Weights of a small transformer language model.
Size: 3 heads of 32, vocabulary 6654.
Training: a variant of Muon for these matrices, 5658 steps.
Each number is 128 + 24 x the weight over its row's rms, rounded and kept within 0 to 255. Layers, rows and columns count from 0. Numbers have three digits each. The size before them is the row's rms in percent of the matrix's.

# down: layer 5 MLP down (transposed), 384x96, rms 0.0884, rows 86-99, columns 0-95
# up: layer 5 MLP up, 384x96, rms 0.152, rows 87-100, columns 0-95
down86 126:112131103137127131070109095118171120067149114136101137119149115154150136144167109112104102181138141134174103107093161122086157117157177117113111129133118123126135122115130177101069154119120128161129100125148111099137121181128128100142135112097096133106148131099124134128119132096154147138
up87 097:101151126163146113150101123111127125115163117104136150139169135134095127158151149123164108124133071114156141101118133124121134127125142115135121135115177149150165145124103139110141203092147144152108136118161131132150158114090132152116137109095173137119099102148184091151152101102074127130
down87 112:143108097077092114132155108145121111092094096143151123111178105144152121091127157139157118073124121165114111135129160073135151144139091126147112116136138103150146141122138161121141168142134140172111126082202153129124096142115109147149104134119111149095117149117136119112164147150118121138
up88 092:147130099143085080106090121157103127114162127139183082130076097089124101145122103096112127150153140123110128130127181092169112134116127116120100137158125143145122129080099095142125106124188125131162100141163147120123134165095134126131130137139079114154135129109133099093141129123127135120
down88 072:105088093118120107125123118096129080121144116112159124116124126133144133154114129136149170164162153150137111124152136169129103108162175102147163076144109098145112096111117102131157129167161079138122115178154109091107115176127104133084097145115162112153104156137137118155124118127129115140
up89 109:100118143151104129116107127111101118135141141124153163161146083133195139160128151167107179094135134144086116101140138110135123166141153120111118142175133108100152113129115126129137111124131175069170196115122111140140113108117099129133137124124150128115122134151147154145133153112171096166
down89 124:151083142092119130126093103146134126111131148095129171176091151131074108116128113172143163110102124105168134153133120130158142111126175132146149152126105166157171121104073137158121092129151149129123097129097127118130119152101109173118149114096154132148100160091122141153122135133135156118
up90 100:144189143158138141145124133141139152141126109122127149131127129104132120160122101175113157130167124113133173116070119090082153174139146150146116105133099132141136139148122115129098074143091160072096139060125100158126121121137116143097104147122109135135161113109160163133123134129128148136
down90 118:112132143122082156134128105103093138131116138127149115174114164127092172101143184100126109129117125127165122160173087137116128138137118112113178132136133167111131157118129184151135105130097101162125111072134149115157134117133134139097093137158131138142113096095076147137117136108168132112
up91 084:126145118173160149119089131144137128120157134150156141143143112121125180103103134144120139121088093098091132118135093131077145165165130141108108145083119127139083106126122159134144081118160127151087130108069139136140154153098154130168131122099148127156118092138168121138134168104137153129
down91 072:130112173125138143147124150109148155139152159122102082089137145098093129124083196161148125127124106093125118142116150126107079145161122143168161110122113139105110135148085101134136089133139053139115125168126140137145114134078130139128106129138104138132114112103160128132149152103115119163
up92 102:163149091128114126109119132133118141143093114142123146103073121121095119087078135157149112139156100150164087133119117076077091093129132134142102157119157138127115129109096143124122147092101121172161105150128121129074138117137110120135158120127144076139131125152098141111179147122131143158
down92 118:118126121101122137130115116096134144136134128094062117133141121165130099140162103120088153116121073099161166134125121128116128155116127147155139121134110134086103123119100133171172127121139095097106113133142133149112169192115151084175118152091158079138156138110108095102136142140139121124
up93 104:143125175124141101123152153147108066156148169153114089106139141128109108150182100120125096168113151113114133112133126165159090149161121084136159120104147164125125127115103088146121091130139131095152137088109131105097123136163180133126111109138141148104169119119134095117120110146134127161
down93 102:144112088109150129136148132175142131153123097132093116106161167156126107110132136111111155152104187107158080145112114163138102178151113120095133091165140174111109121119098065119105127152143129133163119178110114143133129099137119134120091152102104142164107118151121101113117144130132125114
up94 098:128148109180129096160129123125132143121097130113145152125135084103198107120128158149147144141118166103109156115078098157101108133134121109144160113169115125133140124132140098108129142102103135143150094131119084092112165168118128088124138097136094139150165142127114125122120129078112075156
down94 097:103094076108105150187098158104078108159138118149149124141156141150116148137083103150146077119121138116131136098106102145106172116123110161120130103117124170106125123144096087094120130121092125144103130100093060130122128146129113115102102130134105090168130125130131143105145136128110131114
up95 087:138124110186140116117170097113145141134173122124156138133130122142156137142107140104083109101077154145166151128191139144132108153133112126134117120138114137134114177148192137115126112129142123099062140150133103142145118107113141119101081114114161147137127132094114085087109108143141109123
down95 064:132122139133091075119126140081148142135131118132153154123125157142147129138157126097111130135150153110169182163121124129132141120168131124115155120158127127135102128088127114125090135054152098159121144098116153118098134098134141173072141126118130107125109147138151156161125175130135107067
up96 072:132127134086090138126122120085099119097132153120145123146121091092099077164124118141150126166148155104130148107133126131097137146136134109115136131105142147165095134123118117105187136129136116098146104122130131186131106087086108120128131118117116062100115179167146083150113109115146107108
down96 021:123159142126169129117146132119117125136131141125196140127083115102164157123178075135135118136142120109112138119158199149130133141100116161114111127131139150139119178150123133118134154080127162120107123114137079105129114099151136192125109153100089144151144129155115161097123117120120150110
up97 108:151118083122123135165084125142107136095152160105136113101147100098151112116137134138104147164079138172091106139121111107135094075134131110106107108086136094092119089137143143111133107143122062105125070138117117101106139109167115131126157147140114130083167127124126105118122148134122145110
down97 117:107147162087077131108152089113124168126071112150150113108142157124146111137147081129131183127132111119118124153133135149131154110143129102101126119095161127119128129117111158126104059136119116145124104138132078113106104110146156138136136112113086163105124146101146123145109080140121148070
up98 072:152144165127118106130148176136100157142108120133112134114101134154094106099090125120073088153116089148123133083097122115137124117137160108109084118126135102123161168126124119092135093144113123144100126146162122133107119066070131154147128125129129139135143156145089140109140173099130134079
down98 063:123131115135118115099120095143132136100087109128121150112122117105150151113125130114121167122086074096137103081148167158136156131136146138130179166164156120136101102116090118130114135138158120121137121090131140146111158115142167142196140145129117117131196130100152104115118085174128132127
up99 093:109143111135127128108127116113124150154102116135146131118134147152137091121125121147142153120100151153155096138172156124160184123132138156127139112092138160093073151136140145165085081165124109081156140092148118189151110104135133110080120129129116109113104132164155126155124124159162131163
down99 091:140136133141132096083107127115112125146116101161110098094147114085128116108134158103134103119121107115088127144151129137082124114150190115130197090165094144094135134101137088112167157074100127162116124115103152122154110147123134126149143153137082163139153114138115113135121151132160126141
up100 103:187140124131130078100108097141169132100090155075146121123122116122100112112128159141164134115158120092099120156139081151073126115125101110125145125123130158151136131096184160121134157125147104141101155127127141115171147126123137117118151108110136177152130114149145102123101102101134113171